Weights of a small transformer language model.
Architecture: LayerNorm before each block, rotary positions, biases, normalized queries and keys, local attention windows, gated attention, value embeddings, hashed n-gram embeddings, an embedding shortcut, learned residual scales, capped logits.
Each number is 200 + 40 x the weight over its row's rms, rounded and kept within 0 to 999. Layers, rows and columns count from 0. The size before them is the row's rms in percent of the matrix's.

# layer 2 attention output (transposed), 96x64, rms 0.161, rows 20-42, columns 0-63
075,190,192,174,111,199,179,175,243,229,249,254,223,172,246,204,228,224,183,164,213,176,183,196,190,160,192,240,260,196,218,239,267,150,154,291,204,200,260,229,206,154,151,227,234,173,155,309,103,211,202,187,129,238,202,195,207,175,200,186,146,161,179,258,204
109,209,229,196,244,205,192,226,182,246,180,210,272,227,234,157,222,186,276,175,212,262,260,218,185,205,224,166,244,194,196,161,179,197,182,241,181,211,148,216,205,177,259,172,156,221,172,145,187,153,322,172,191,149,90,184,164,243,182,252,161,184,114,190,229
118,300,173,193,199,245,147,203,178,202,199,146,162,229,223,200,138,247,135,210,187,83,148,151,226,204,171,180,128,198,233,265,214,165,177,240,197,234,212,158,259,230,193,226,250,162,202,208,272,261,152,203,196,164,206,235,193,188,259,193,222,167,231,251,176
094,114,267,170,135,190,185,246,187,219,258,194,285,222,193,148,229,152,118,238,230,278,263,173,290,181,192,162,196,221,205,138,159,190,202,219,185,200,193,225,196,221,287,174,172,226,207,216,180,158,236,164,170,151,130,180,175,231,218,199,175,236,204,222,197
076,268,161,252,194,146,237,177,179,135,205,186,258,251,186,228,191,259,161,226,271,167,129,226,192,161,236,133,186,258,205,261,171,193,176,235,178,184,188,270,218,184,250,180,191,248,243,202,177,225,103,165,208,155,213,163,245,182,115,191,252,201,199,200,176
072,183,165,180,196,332,219,296,140,246,205,192,95,209,186,174,225,195,223,195,203,223,199,171,193,143,219,202,177,163,174,214,158,215,215,207,163,202,114,150,237,247,177,255,202,185,230,174,203,218,194,137,208,176,242,251,222,163,250,198,226,221,253,219,121
095,249,182,118,199,171,150,164,249,211,253,195,140,154,182,213,135,213,224,253,245,170,225,205,165,225,164,221,184,171,159,180,126,213,173,266,176,199,198,220,179,284,182,240,177,244,131,118,236,232,253,206,213,249,127,205,265,215,174,244,197,211,233,231,241
084,192,141,262,149,188,214,131,265,199,204,279,233,230,215,157,151,204,244,213,184,232,209,156,271,245,194,204,244,207,210,172,218,274,170,201,128,248,235,226,160,218,227,221,199,87,233,133,176,181,203,202,196,242,172,220,183,166,202,218,239,193,117,144,188
095,188,144,186,242,145,236,288,137,198,151,197,185,201,235,262,169,195,230,219,223,161,163,244,223,168,211,223,214,290,261,161,230,189,199,162,247,190,133,187,206,195,121,210,254,113,194,237,229,215,205,191,208,156,169,211,144,148,256,219,201,235,232,229,123
085,211,178,203,135,204,129,162,153,234,290,196,134,144,217,167,224,199,228,206,184,240,207,201,251,150,190,226,197,197,188,201,211,205,215,184,179,269,242,244,75,244,192,260,167,263,173,288,164,173,246,221,164,209,131,202,187,215,228,251,157,200,178,207,202
090,269,231,275,237,167,175,177,198,169,226,148,137,189,189,208,200,195,112,218,274,216,220,202,206,194,128,205,206,222,217,171,208,198,188,233,255,207,156,228,94,275,132,179,240,206,223,167,204,220,261,245,165,203,210,212,260,244,205,220,162,155,122,211,155
124,192,101,222,254,147,234,200,173,181,206,174,244,202,162,271,183,160,171,254,175,191,199,187,278,142,227,220,142,242,204,208,236,276,212,196,230,220,136,197,167,234,135,124,264,245,226,261,211,211,177,205,205,136,223,141,261,181,196,209,162,168,200,227,173
071,194,236,232,166,151,142,150,247,194,210,170,238,199,218,222,101,191,210,167,194,157,270,213,176,216,219,226,189,185,190,222,202,184,275,184,237,100,213,190,220,245,229,161,243,181,218,152,149,197,178,186,230,245,253,263,162,150,133,175,304,220,168,182,249
095,247,155,191,224,197,226,282,161,236,132,192,186,140,225,257,188,183,201,193,132,170,126,174,231,197,229,235,184,241,250,243,212,170,178,172,279,199,233,206,216,215,136,204,221,203,201,221,213,173,158,225,225,163,246,205,133,167,234,223,204,100,277,268,148
081,248,237,194,175,139,252,283,211,225,191,233,194,150,217,149,236,263,182,188,189,97,175,309,182,188,116,208,197,219,251,242,160,168,202,218,218,225,122,211,226,178,235,175,267,158,195,185,172,221,189,169,201,200,167,150,212,242,243,129,207,193,193,242,200
110,236,279,209,200,215,162,186,246,211,254,184,247,203,222,99,215,217,180,177,194,215,190,163,238,194,140,180,202,83,204,162,254,197,190,205,208,199,224,217,209,129,223,105,158,203,208,177,146,228,256,219,128,248,227,210,273,247,181,214,189,145,193,239,238
110,210,246,198,184,208,180,224,236,224,198,182,283,159,255,167,175,175,234,171,163,236,273,186,253,172,192,180,243,213,236,172,228,214,199,192,196,194,215,188,199,116,274,159,160,212,221,197,97,212,277,146,139,219,203,211,153,216,207,199,192,288,112,145,242
093,237,231,253,212,265,159,185,217,216,269,219,202,198,197,223,188,167,138,219,214,231,179,160,236,193,169,266,183,138,195,143,241,251,199,131,209,227,202,189,176,241,83,199,194,198,131,270,170,186,163,191,214,150,268,262,142,205,250,255,181,190,180,224,154
088,248,190,188,165,148,145,220,151,197,249,137,154,276,228,211,218,168,112,226,277,235,227,173,195,143,132,126,154,216,221,181,144,164,205,224,200,234,241,204,200,214,221,180,276,221,194,251,227,248,216,213,132,199,182,134,247,254,224,233,191,180,224,223,168
077,233,205,197,191,280,146,215,212,165,251,192,196,207,100,134,146,165,202,190,273,179,220,163,208,184,185,256,231,155,140,170,166,164,245,274,242,151,212,193,212,230,156,228,170,197,208,121,237,191,113,225,185,262,261,222,204,225,223,238,250,193,240,217,205
099,193,206,168,130,215,144,143,236,260,281,239,180,212,207,183,179,173,218,162,169,224,245,143,143,232,205,228,178,165,180,186,140,188,189,203,189,214,193,192,276,252,226,265,194,153,187,116,209,187,184,158,215,231,171,271,190,177,192,169,313,224,205,217,282
067,233,232,212,155,203,150,181,212,221,256,265,166,247,190,207,227,170,233,208,188,120,212,171,140,206,204,248,218,146,183,246,199,149,204,181,171,177,226,205,209,315,234,271,279,207,157,139,239,202,116,187,220,219,256,197,183,129,186,165,196,155,190,259,211
088,266,205,236,290,179,248,241,217,173,225,171,256,133,192,217,213,180,201,234,190,185,184,208,244,168,154,201,151,212,255,167,248,205,137,133,218,245,208,207,162,203,186,81,188,148,229,246,169,247,230,236,187,163,267,171,198,120,243,189,165,227,161,193,178
# layer 2 attention value, 96x64, rms 0.226, rows 21-42, columns 0-63
103,219,133,251,325,199,228,181,215,257,154,184,185,180,214,247,246,201,228,209,228,169,162,251,117,180,119,223,167,240,225,170,156,160,191,191,196,241,204,237,187,260,230,170,180,176,219,205,285,179,196,225,203,207,275,196,199,203,192,212,233,96,189,165,179
113,252,203,205,171,222,152,231,162,195,234,186,206,254,189,178,172,233,140,175,229,180,237,147,218,240,205,194,186,173,162,208,299,227,213,213,182,144,160,74,213,245,255,217,213,248,170,180,180,229,225,156,144,199,136,284,224,178,220,165,170,297,199,210,211
102,145,185,183,283,254,243,193,155,280,149,253,187,212,187,220,215,160,181,204,191,133,145,258,201,173,245,296,239,323,193,151,210,184,197,185,188,167,207,242,224,154,194,144,235,188,204,166,245,194,195,222,184,175,166,157,210,269,202,179,190,152,222,197,168
097,147,199,189,218,105,171,201,200,234,212,150,257,217,146,196,194,190,268,275,201,185,218,239,104,243,289,212,209,202,158,190,255,193,179,167,215,219,189,158,252,185,226,181,177,228,173,174,129,238,248,194,196,206,172,244,236,175,143,268,188,228,290,184,229
089,198,161,236,187,252,181,172,116,147,188,208,163,303,208,181,272,203,228,158,190,221,152,203,269,203,145,199,254,194,253,174,172,187,200,209,235,174,183,160,169,252,149,243,286,153,165,187,226,176,223,187,194,252,158,247,161,201,283,194,273,207,159,215,207
084,248,194,178,223,200,177,206,157,176,214,205,153,121,199,188,154,249,204,207,232,151,219,223,159,99,273,242,182,172,269,197,146,244,244,229,145,256,182,179,201,201,192,178,83,223,201,206,190,157,246,185,233,286,187,246,276,194,155,173,200,191,183,197,207
096,251,162,229,271,261,209,174,252,121,196,257,192,104,246,231,182,207,243,235,158,235,143,215,177,165,151,148,163,226,140,261,175,216,211,202,203,235,166,178,258,225,213,196,202,248,156,163,180,169,237,203,213,162,263,196,255,171,190,278,238,189,250,217,165
098,139,140,215,185,203,172,271,171,205,190,178,246,207,156,162,264,215,257,158,250,297,205,171,186,228,172,116,155,139,226,196,258,121,172,270,242,192,216,175,207,225,208,271,196,233,175,178,157,173,186,162,171,183,159,197,209,223,256,126,166,223,181,192,211
084,170,199,237,164,232,199,192,160,222,233,221,128,78,232,238,170,141,203,136,168,243,206,206,179,169,192,262,217,215,192,234,138,242,238,228,163,231,135,208,195,216,159,166,214,251,235,249,240,162,245,122,217,233,233,262,177,247,244,167,195,173,209,142,161
095,198,175,172,202,251,229,215,193,237,98,176,144,179,179,178,159,220,158,207,176,207,239,219,171,200,160,194,239,197,171,174,207,169,150,205,237,250,226,290,188,219,286,168,173,247,196,269,180,177,243,166,185,238,171,217,256,187,149,182,120,284,199,134,270
107,138,217,169,125,191,191,247,123,249,166,102,245,196,223,219,235,275,205,240,161,273,221,179,170,177,235,200,182,172,218,164,276,234,168,227,224,193,160,255,268,185,206,157,239,201,186,198,153,228,201,155,233,190,127,176,201,196,174,234,118,238,183,179,192
080,249,261,149,220,212,137,154,256,195,264,216,234,186,131,174,96,228,116,221,168,183,264,154,208,170,160,133,238,167,177,205,200,233,179,205,208,166,171,200,141,200,225,225,194,225,199,199,168,203,228,242,197,131,204,164,212,164,142,204,185,219,220,303,173
093,191,203,201,189,193,199,198,201,114,186,166,245,240,166,194,251,174,255,165,249,280,189,110,232,234,281,176,150,170,195,253,231,188,208,165,137,189,171,197,211,227,134,267,259,223,187,215,198,200,146,216,243,221,163,154,193,214,168,151,110,255,227,187,247
086,175,132,188,290,154,167,190,224,222,227,147,184,296,146,148,236,168,157,224,239,181,209,141,227,241,164,173,151,169,100,186,229,179,203,155,218,197,251,214,204,253,168,232,254,214,173,193,180,205,98,230,243,180,180,210,168,172,251,214,202,189,212,202,255
097,253,237,143,188,258,239,175,250,258,137,153,155,246,197,146,167,148,143,184,189,145,206,220,224,167,192,237,230,244,125,171,201,260,206,175,224,194,267,197,256,156,180,121,186,169,207,267,160,193,232,197,191,208,270,231,251,178,140,219,166,187,217,222,152
087,187,171,196,281,208,250,149,290,253,216,226,225,170,188,248,181,143,140,208,188,128,179,224,202,208,130,243,239,229,169,148,192,185,243,156,178,141,229,223,164,189,168,184,215,175,218,207,260,228,196,265,160,165,286,231,185,230,179,218,258,118,195,227,166
103,268,228,145,151,255,202,224,140,212,128,241,185,106,278,212,219,209,155,108,139,183,201,231,158,244,217,208,214,191,224,261,211,255,227,208,163,143,201,231,192,202,202,149,210,206,240,273,172,180,252,139,179,193,186,179,236,185,195,169,163,264,181,173,218
085,181,138,227,185,201,201,228,184,223,174,212,153,281,237,190,235,229,275,172,238,134,291,190,175,229,174,208,218,186,152,140,203,161,201,180,260,260,235,192,219,155,266,178,181,219,187,240,158,223,207,165,135,262,188,241,279,211,213,127,148,259,241,189,206
085,209,206,121,127,295,209,289,156,156,207,196,153,151,204,164,157,192,240,190,143,157,157,256,292,217,203,193,229,199,226,236,159,230,198,177,242,180,167,211,195,190,197,191,150,206,189,183,125,205,253,211,166,207,203,227,247,156,205,181,203,267,204,292,167
088,277,218,191,183,212,176,105,222,139,282,256,203,157,211,222,164,204,103,184,178,173,241,219,222,132,187,162,221,242,228,255,190,249,210,280,186,138,163,168,161,200,202,204,202,184,173,167,161,135,236,226,191,207,184,112,252,217,206,209,239,184,168,240,188
068,306,248,199,172,176,105,209,152,139,257,184,216,182,142,188,188,252,125,192,228,226,211,193,210,200,179,137,188,166,171,253,176,215,277,169,240,151,169,151,144,182,182,219,241,261,182,236,205,169,176,167,166,241,212,183,235,149,143,217,236,208,239,253,189
078,229,143,224,183,301,277,141,155,211,108,148,194,241,185,203,204,197,189,177,226,234,182,143,220,283,268,229,151,214,164,192,205,234,215,140,249,231,250,173,214,214,202,214,234,152,222,292,156,192,189,170,256,166,179,207,179,192,140,210,184,225,239,175,187
# layer 2 attention query, 96x64, rms 0.248, rows 32-63, columns 0-63
024,292,200,252,202,255,275,187,229,197,152,260,150,229,151,131,260,198,245,182,187,180,241,224,186,213,197,199,164,191,249,173,280,209,159,211,312,137,226,207,251,227,251,188,244,194,223,208,223,246,173,236,212,215,153,204,231,273,208,177,195,170,175,186,237
027,200,162,248,185,207,235,190,183,249,214,164,191,191,125,194,166,170,158,197,243,184,225,176,185,228,94,159,247,188,149,128,192,218,159,108,199,181,159,198,213,206,203,147,107,235,144,234,200,166,154,160,225,186,189,293,236,228,203,171,182,176,160,124,181
029,158,194,190,230,216,126,234,226,198,150,173,206,183,181,192,234,217,119,203,122,263,218,121,223,261,178,257,207,155,225,246,123,163,249,92,211,254,191,244,178,171,166,191,206,255,201,174,214,185,153,183,200,208,234,243,212,254,198,239,184,144,182,211,260
038,200,260,206,206,169,178,169,216,194,185,136,230,209,194,171,155,167,241,313,217,183,165,140,230,119,229,140,207,142,102,198,201,212,191,213,211,143,210,206,232,233,237,141,242,149,222,234,187,229,235,251,134,222,244,229,219,145,158,168,246,193,160,148,186
049,158,192,230,236,162,184,157,221,199,138,201,215,173,176,259,141,151,202,197,169,212,165,183,154,226,279,235,231,157,240,279,147,214,202,150,136,225,187,177,262,263,131,222,262,126,153,183,216,194,226,196,178,229,209,238,181,162,163,249,268,155,145,192,236
081,91,163,161,200,247,263,188,205,218,122,235,192,161,207,249,268,189,271,155,143,195,232,225,159,208,280,190,238,213,209,231,129,194,210,221,159,187,216,217,250,148,248,220,195,236,221,211,210,226,227,142,239,173,171,262,176,194,175,224,231,204,146,125,230
072,195,244,191,142,247,104,198,234,256,271,188,244,206,197,152,231,209,183,196,205,257,237,177,207,188,230,190,249,159,123,121,257,215,196,212,166,187,200,184,179,156,264,168,116,263,170,188,157,187,270,190,168,208,138,251,189,242,198,250,156,224,187,189,235
058,263,191,229,293,200,260,256,152,137,165,211,201,200,211,208,203,181,194,230,198,191,201,206,141,185,173,172,160,198,230,215,105,211,190,218,193,194,215,252,223,178,188,118,253,187,196,211,230,268,158,225,191,78,264,183,216,218,256,258,163,164,231,244,161
022,145,177,73,171,211,133,198,294,171,195,201,273,186,187,212,164,197,286,220,221,187,237,189,170,142,203,200,219,223,186,215,272,284,201,169,188,198,223,211,174,225,175,253,283,256,208,203,172,155,183,199,231,208,237,175,154,207,149,217,200,199,197,235,141
021,237,200,202,138,214,163,198,159,192,256,182,253,226,164,207,210,185,156,171,217,130,178,167,213,99,184,248,211,183,154,178,130,246,200,218,195,135,171,175,159,146,232,175,162,191,180,129,161,150,135,152,196,215,237,196,119,184,130,213,223,182,119,181,159
035,299,247,224,256,146,229,149,252,184,206,101,240,173,219,176,123,131,227,279,203,214,232,202,198,157,183,153,147,217,197,220,232,168,231,221,239,152,175,234,234,204,183,156,235,198,142,240,172,252,265,183,198,216,202,221,178,202,240,197,276,219,182,193,240
029,231,153,160,163,215,235,234,241,249,271,154,133,167,250,218,151,202,286,208,174,207,230,239,246,172,129,249,201,192,183,159,275,174,186,251,279,261,183,174,185,229,208,238,129,247,213,197,162,248,201,212,175,187,160,174,224,248,224,149,169,246,204,242,169
034,194,122,83,215,238,243,213,149,210,178,208,139,120,186,223,207,173,232,137,164,173,191,282,149,175,212,177,218,213,231,239,62,247,249,231,223,194,213,221,172,219,208,234,250,172,184,181,196,204,172,220,175,194,217,152,179,185,165,189,219,193,141,169,189
032,198,203,191,225,221,239,129,249,210,191,236,203,214,147,192,185,156,133,143,174,198,235,157,231,206,259,312,213,218,201,178,247,195,285,161,184,207,162,138,123,263,161,234,186,142,222,185,245,177,159,205,244,287,225,211,192,186,157,210,135,205,200,163,208
042,116,249,175,167,175,194,248,163,213,224,231,179,194,178,228,224,211,193,212,201,237,163,251,276,255,197,225,191,249,233,194,218,206,202,253,298,162,177,191,153,161,213,230,128,226,255,228,246,236,143,173,188,172,101,211,235,176,204,115,129,232,215,221,229
047,238,239,251,195,185,188,203,185,174,248,180,229,242,172,165,172,227,92,246,211,210,219,193,164,210,179,148,186,163,243,165,242,221,265,159,278,196,127,245,200,240,155,194,212,147,161,158,254,251,230,201,157,189,242,181,214,223,269,239,93,196,211,245,185
131,162,165,174,163,231,194,216,224,204,130,183,216,259,148,183,168,268,191,256,157,182,226,198,218,100,291,220,223,257,263,281,239,148,190,243,194,170,237,155,212,233,209,192,143,251,140,237,188,218,211,173,202,155,241,208,188,141,192,187,234,186,153,224,144
151,288,178,254,134,188,169,176,309,258,152,201,220,215,178,242,240,263,226,218,180,222,155,151,258,199,125,186,217,164,161,253,148,234,165,167,155,167,208,228,177,225,176,168,118,226,234,169,192,237,218,248,156,211,173,252,238,217,167,204,211,235,174,221,190
136,213,160,224,176,152,179,241,227,208,184,216,265,215,185,163,89,245,181,141,220,169,186,251,139,232,227,150,200,202,207,205,199,234,242,142,219,170,189,179,172,191,161,218,176,192,250,230,222,156,166,161,273,179,313,144,195,200,191,136,247,273,224,196,257
137,183,143,192,234,124,281,225,174,179,191,193,225,191,176,178,217,168,158,142,216,191,161,259,241,230,218,159,233,239,296,242,248,89,220,203,218,227,115,231,217,176,173,160,234,247,175,216,216,188,225,233,167,243,170,250,191,200,176,220,181,295,189,200,170
135,202,252,217,169,192,153,306,212,192,204,213,234,229,240,214,220,144,244,176,195,225,175,234,216,301,209,221,213,269,225,193,181,187,168,233,215,214,180,165,137,218,262,209,122,124,194,187,148,187,176,173,156,157,233,114,193,264,145,226,159,157,158,231,202
141,213,159,205,200,161,238,212,183,229,128,191,147,170,196,170,185,177,201,197,141,273,247,224,246,246,266,120,141,150,233,257,227,304,210,228,184,169,199,154,180,171,163,174,216,251,214,184,219,236,244,160,169,242,160,170,263,186,181,173,201,146,216,288,193
138,241,181,189,197,211,187,199,168,182,235,189,181,194,245,179,165,234,211,131,268,193,217,215,187,153,236,203,183,200,191,203,221,243,145,246,221,281,211,251,110,185,188,215,256,196,314,113,167,213,226,235,154,183,141,160,177,127,282,216,171,189,143,207,181
147,224,157,157,207,250,195,159,213,237,149,194,150,179,185,282,185,200,213,166,182,208,115,194,148,178,221,149,218,171,191,255,320,190,190,193,198,198,195,217,137,247,179,267,208,160,150,182,139,204,190,188,229,219,291,192,251,247,183,277,153,186,248,180,193
136,208,208,271,218,196,213,262,172,212,208,247,166,200,186,212,248,222,226,232,210,180,159,200,194,163,165,236,283,90,274,207,216,248,209,186,155,245,179,132,250,182,175,205,208,148,159,164,178,208,220,209,200,181,205,198,242,116,82,147,217,143,236,205,211
146,205,230,232,308,171,167,189,181,156,198,175,194,208,192,198,243,251,247,189,221,168,141,198,149,222,256,173,209,242,163,126,186,218,152,178,233,128,160,212,182,231,234,188,277,214,199,243,154,214,253,188,216,172,196,221,184,180,252,130,239,179,279,166,100
142,236,127,220,254,230,186,271,231,195,175,202,200,200,206,198,226,191,229,171,141,168,197,298,228,126,215,176,116,229,208,134,194,163,170,146,228,168,257,192,251,205,177,273,212,262,200,194,175,167,131,276,130,194,180,190,187,191,174,171,216,223,224,168,261
146,260,157,164,184,150,166,186,195,199,182,294,275,234,186,207,264,172,182,257,146,258,227,203,218,166,219,191,253,180,201,202,189,236,164,173,299,196,259,209,172,103,204,226,197,140,132,199,218,184,219,166,182,253,177,202,142,242,235,169,192,188,204,139,160
138,235,138,215,179,205,229,162,157,187,175,243,242,134,229,255,209,243,212,185,145,199,203,89,145,250,140,217,177,238,224,200,222,204,229,238,193,160,256,188,218,248,241,237,175,202,150,170,139,131,205,251,220,270,193,175,214,128,276,214,219,199,193,147,234
154,170,228,150,190,190,216,188,283,196,201,293,195,217,125,179,228,218,243,215,177,267,221,226,259,170,146,149,231,199,154,90,234,148,198,211,206,190,192,260,221,286,268,214,134,219,221,154,186,185,246,175,177,167,188,175,259,175,224,162,162,195,191,224,206
139,226,147,174,218,201,273,184,174,220,153,93,273,214,243,225,217,195,221,177,273,210,143,185,256,221,159,188,215,185,177,184,202,160,189,201,263,228,210,164,168,210,246,162,198,247,137,255,219,187,282,217,161,127,208,164,198,202,232,211,233,92,235,203,196
139,208,170,208,238,219,197,196,196,169,198,240,216,226,209,336,195,197,205,105,155,172,236,219,227,188,219,187,169,192,162,290,135,181,248,246,187,232,155,172,222,177,283,176,169,162,225,239,152,158,167,170,205,193,140,208,169,167,238,169,176,205,275,196,274
# layer 2 attention key, 96x64, rms 0.253, rows 32-63, columns 0-63
026,245,171,188,180,209,265,215,178,145,184,235,203,263,224,133,159,241,151,241,173,143,214,189,206,210,283,205,251,183,183,213,241,203,250,223,287,158,217,255,283,123,226,199,239,214,253,184,191,153,168,212,254,186,162,173,197,185,243,159,156,144,151,158,169
023,173,216,221,181,155,221,164,126,224,123,232,153,138,220,247,181,204,157,222,210,296,235,214,227,263,184,171,251,185,182,228,207,171,192,160,294,175,197,138,150,223,216,194,209,171,192,278,270,160,242,165,284,209,175,204,132,187,233,168,216,214,214,184,174
033,220,185,194,147,176,180,266,209,200,214,144,216,193,271,159,154,240,163,246,209,194,255,197,193,168,206,153,172,183,162,256,203,171,198,185,267,177,199,209,189,159,263,170,197,268,210,196,199,190,206,169,216,178,303,232,252,176,149,301,236,164,107,130,221
030,178,123,179,204,211,239,163,222,145,214,176,230,189,136,223,201,174,178,102,125,193,212,167,140,185,216,123,183,164,205,256,258,189,218,212,205,206,193,214,302,132,207,248,230,142,129,174,171,163,196,232,159,238,227,237,167,187,166,216,141,213,183,235,246
037,238,242,250,239,161,197,176,251,152,225,160,205,158,215,181,158,200,132,242,184,259,222,94,247,167,206,167,181,150,129,195,263,155,205,168,171,161,171,160,296,205,186,141,253,171,229,229,257,237,187,198,239,176,215,288,189,226,208,171,181,196,183,203,188
064,222,293,119,129,219,193,214,161,203,167,129,213,157,218,150,177,290,221,242,198,209,236,153,211,173,197,121,174,188,183,212,241,213,186,287,226,197,215,231,209,169,264,189,172,188,208,255,151,221,278,162,207,221,240,217,281,192,159,223,219,243,208,185,177
041,197,189,246,197,186,82,154,156,115,211,210,242,282,126,149,188,179,263,184,214,252,231,135,187,189,167,144,179,198,217,183,213,131,224,229,168,180,188,217,139,197,196,199,186,223,134,225,152,174,159,198,219,214,134,181,176,138,203,250,193,231,254,216,226
052,235,250,160,144,194,242,177,229,165,238,206,224,122,243,257,171,270,231,195,157,152,258,140,199,172,170,126,235,181,265,183,253,207,171,274,221,180,192,204,220,136,220,154,207,132,235,175,176,209,267,233,179,176,221,196,229,224,209,247,237,218,152,259,250
030,206,213,206,180,185,192,137,297,160,208,153,147,174,229,199,221,171,244,70,237,208,266,244,206,200,137,114,175,164,232,211,216,166,144,192,219,107,198,225,158,205,186,194,205,152,212,243,217,247,211,224,215,204,164,197,227,178,267,232,230,253,238,228,189
024,138,187,197,187,227,179,229,139,198,159,173,209,239,198,216,284,207,160,201,171,280,206,211,213,172,176,194,182,241,200,142,164,171,213,164,282,235,217,164,253,256,228,243,150,198,87,184,234,177,242,182,170,177,231,204,203,247,228,215,166,228,298,267,150
033,237,235,239,194,235,176,176,216,169,231,167,243,229,200,219,198,209,100,265,191,223,211,66,209,183,196,230,167,216,145,205,235,226,209,148,108,199,233,293,210,206,188,166,188,146,153,254,208,140,235,214,245,167,228,187,173,216,239,202,186,164,243,142,208
037,88,200,219,164,196,184,210,199,217,243,228,213,191,171,235,186,175,237,201,227,212,211,266,209,188,81,172,218,181,181,199,147,195,225,150,258,222,202,173,109,157,224,287,239,201,150,227,201,208,186,186,175,168,117,228,180,220,186,171,151,206,290,220,149
049,217,127,124,150,194,275,225,171,199,141,215,221,260,167,196,185,230,267,196,232,170,183,238,138,167,224,275,252,223,235,175,98,181,271,218,229,241,262,206,206,262,203,221,175,182,205,146,179,219,135,214,166,243,241,156,210,210,183,196,158,197,172,169,172
049,245,234,149,176,220,189,163,115,239,176,111,246,277,177,144,158,228,169,272,269,160,247,170,221,164,152,227,165,175,143,139,162,140,197,146,231,228,218,179,179,214,224,196,184,191,209,192,213,187,156,173,207,262,280,194,247,240,142,189,198,206,187,198,177
043,169,247,205,183,215,185,170,105,248,219,245,150,141,192,186,200,189,161,149,180,183,155,202,260,249,189,200,124,208,236,200,255,244,135,206,285,177,186,165,136,170,188,236,173,232,193,236,198,230,216,199,244,144,111,252,180,132,199,143,157,204,236,210,236
045,270,190,247,246,170,245,126,216,209,224,231,203,210,153,267,225,180,213,221,198,109,216,212,177,225,219,244,204,168,314,183,185,204,202,229,196,210,128,195,142,217,185,228,196,152,212,250,240,228,199,227,221,236,192,173,151,155,172,200,206,162,80,133,224
134,159,162,170,154,233,199,213,232,205,131,184,220,261,150,174,164,274,192,258,152,175,231,205,208,97,284,214,218,257,264,273,235,149,190,240,198,170,238,155,206,228,213,196,152,250,136,235,178,227,204,170,196,162,244,208,187,143,190,193,231,192,160,228,142
148,295,177,246,127,201,177,173,303,255,141,201,211,214,183,246,241,249,232,219,173,208,147,149,258,194,134,194,212,171,173,264,147,229,158,173,155,165,225,227,178,237,165,160,124,221,239,168,195,232,213,255,159,209,172,248,231,219,162,212,221,226,164,217,196
141,216,171,238,178,148,176,238,235,206,198,212,275,223,195,160,81,244,169,156,234,177,197,250,151,224,204,144,184,195,194,200,210,233,246,146,214,167,193,172,175,205,176,221,166,191,247,237,224,153,175,160,277,179,311,140,207,196,194,147,252,261,231,191,259
142,185,152,196,234,107,269,230,185,165,201,194,240,202,185,175,205,158,161,141,217,188,161,269,251,225,208,156,226,233,292,241,250,87,216,201,215,241,105,213,211,180,175,163,234,231,173,207,211,186,222,231,164,248,169,227,189,191,177,222,176,291,192,192,176
145,199,259,224,171,190,150,304,214,179,222,222,239,240,240,213,211,149,231,190,205,230,166,228,229,298,212,222,196,271,229,190,194,184,164,225,226,224,167,165,130,219,248,203,129,120,197,177,151,185,188,186,146,164,229,115,189,256,147,232,166,160,152,236,207
140,201,157,203,209,165,246,216,180,222,126,195,141,173,197,177,182,169,212,202,137,270,245,225,244,244,264,117,134,143,236,253,209,304,213,224,183,183,202,160,179,164,159,174,217,251,203,177,216,234,246,158,162,242,164,161,263,178,184,176,200,140,217,267,191
145,239,180,191,205,209,183,196,171,167,235,197,186,200,241,183,166,233,197,139,263,197,213,211,202,152,239,210,174,202,197,209,224,246,146,246,224,291,206,255,120,196,186,211,253,182,309,107,178,205,226,237,148,187,138,151,175,128,287,213,169,188,147,206,181
152,225,156,159,208,251,201,157,209,244,143,193,153,186,186,275,177,196,210,176,189,205,117,201,150,179,221,144,213,173,186,252,326,191,190,186,201,188,199,217,145,245,177,274,206,166,155,183,154,202,187,188,236,221,290,201,249,252,181,288,152,195,246,179,201
135,210,223,270,226,198,204,265,185,206,214,253,170,204,192,220,250,227,227,242,223,187,158,203,205,163,157,234,275,85,267,193,212,250,204,180,157,249,181,137,246,189,181,210,211,154,173,161,176,216,232,219,195,188,208,192,235,125,82,144,223,138,238,199,214
144,203,240,240,305,178,154,187,179,146,203,180,201,209,190,192,243,245,234,206,226,178,137,193,166,211,246,170,191,242,163,125,195,215,151,175,228,130,163,215,183,234,228,187,280,201,192,239,143,215,258,186,212,181,191,219,178,171,250,136,247,171,283,175,98
142,235,131,220,247,234,173,274,223,195,170,205,203,200,217,191,221,183,223,167,150,167,189,300,231,128,225,176,112,226,212,133,206,163,171,141,227,180,250,187,259,203,183,273,214,255,194,192,165,156,128,276,137,200,175,190,192,191,165,181,215,212,216,165,260
144,264,159,171,171,154,161,181,203,189,190,293,279,237,188,215,266,169,187,260,146,254,222,205,216,168,212,188,248,183,201,202,184,232,165,181,303,195,244,209,170,97,209,231,193,133,138,198,214,186,217,165,182,259,165,191,148,239,234,163,195,183,201,146,166
132,235,138,214,177,194,224,163,162,183,181,244,247,139,231,257,208,241,203,182,148,195,204,95,138,261,127,209,172,245,222,193,219,213,227,218,197,157,253,186,209,249,244,229,176,195,154,171,143,126,199,251,231,269,203,166,198,134,278,215,220,213,197,146,233
146,174,226,142,202,188,213,191,279,188,193,291,194,214,123,175,223,206,236,202,185,268,228,222,258,168,152,149,223,211,153,85,238,142,196,210,211,202,202,257,230,286,274,212,142,218,222,155,181,180,244,177,180,160,188,180,262,177,224,164,160,196,188,215,216
139,230,144,174,227,204,274,185,173,210,153,90,265,218,253,227,228,192,217,179,276,211,138,182,258,220,160,190,212,187,184,193,196,156,187,202,264,224,217,166,169,213,241,163,211,234,136,253,221,184,287,209,167,138,204,165,195,200,232,216,241,94,223,206,188
139,205,180,211,236,217,204,194,199,164,200,247,222,223,203,331,189,186,200,100,160,173,242,224,223,188,220,193,164,196,161,289,130,171,248,240,183,234,150,181,227,176,281,185,184,167,232,234,144,147,175,179,206,199,137,220,169,160,232,167,178,212,265,188,269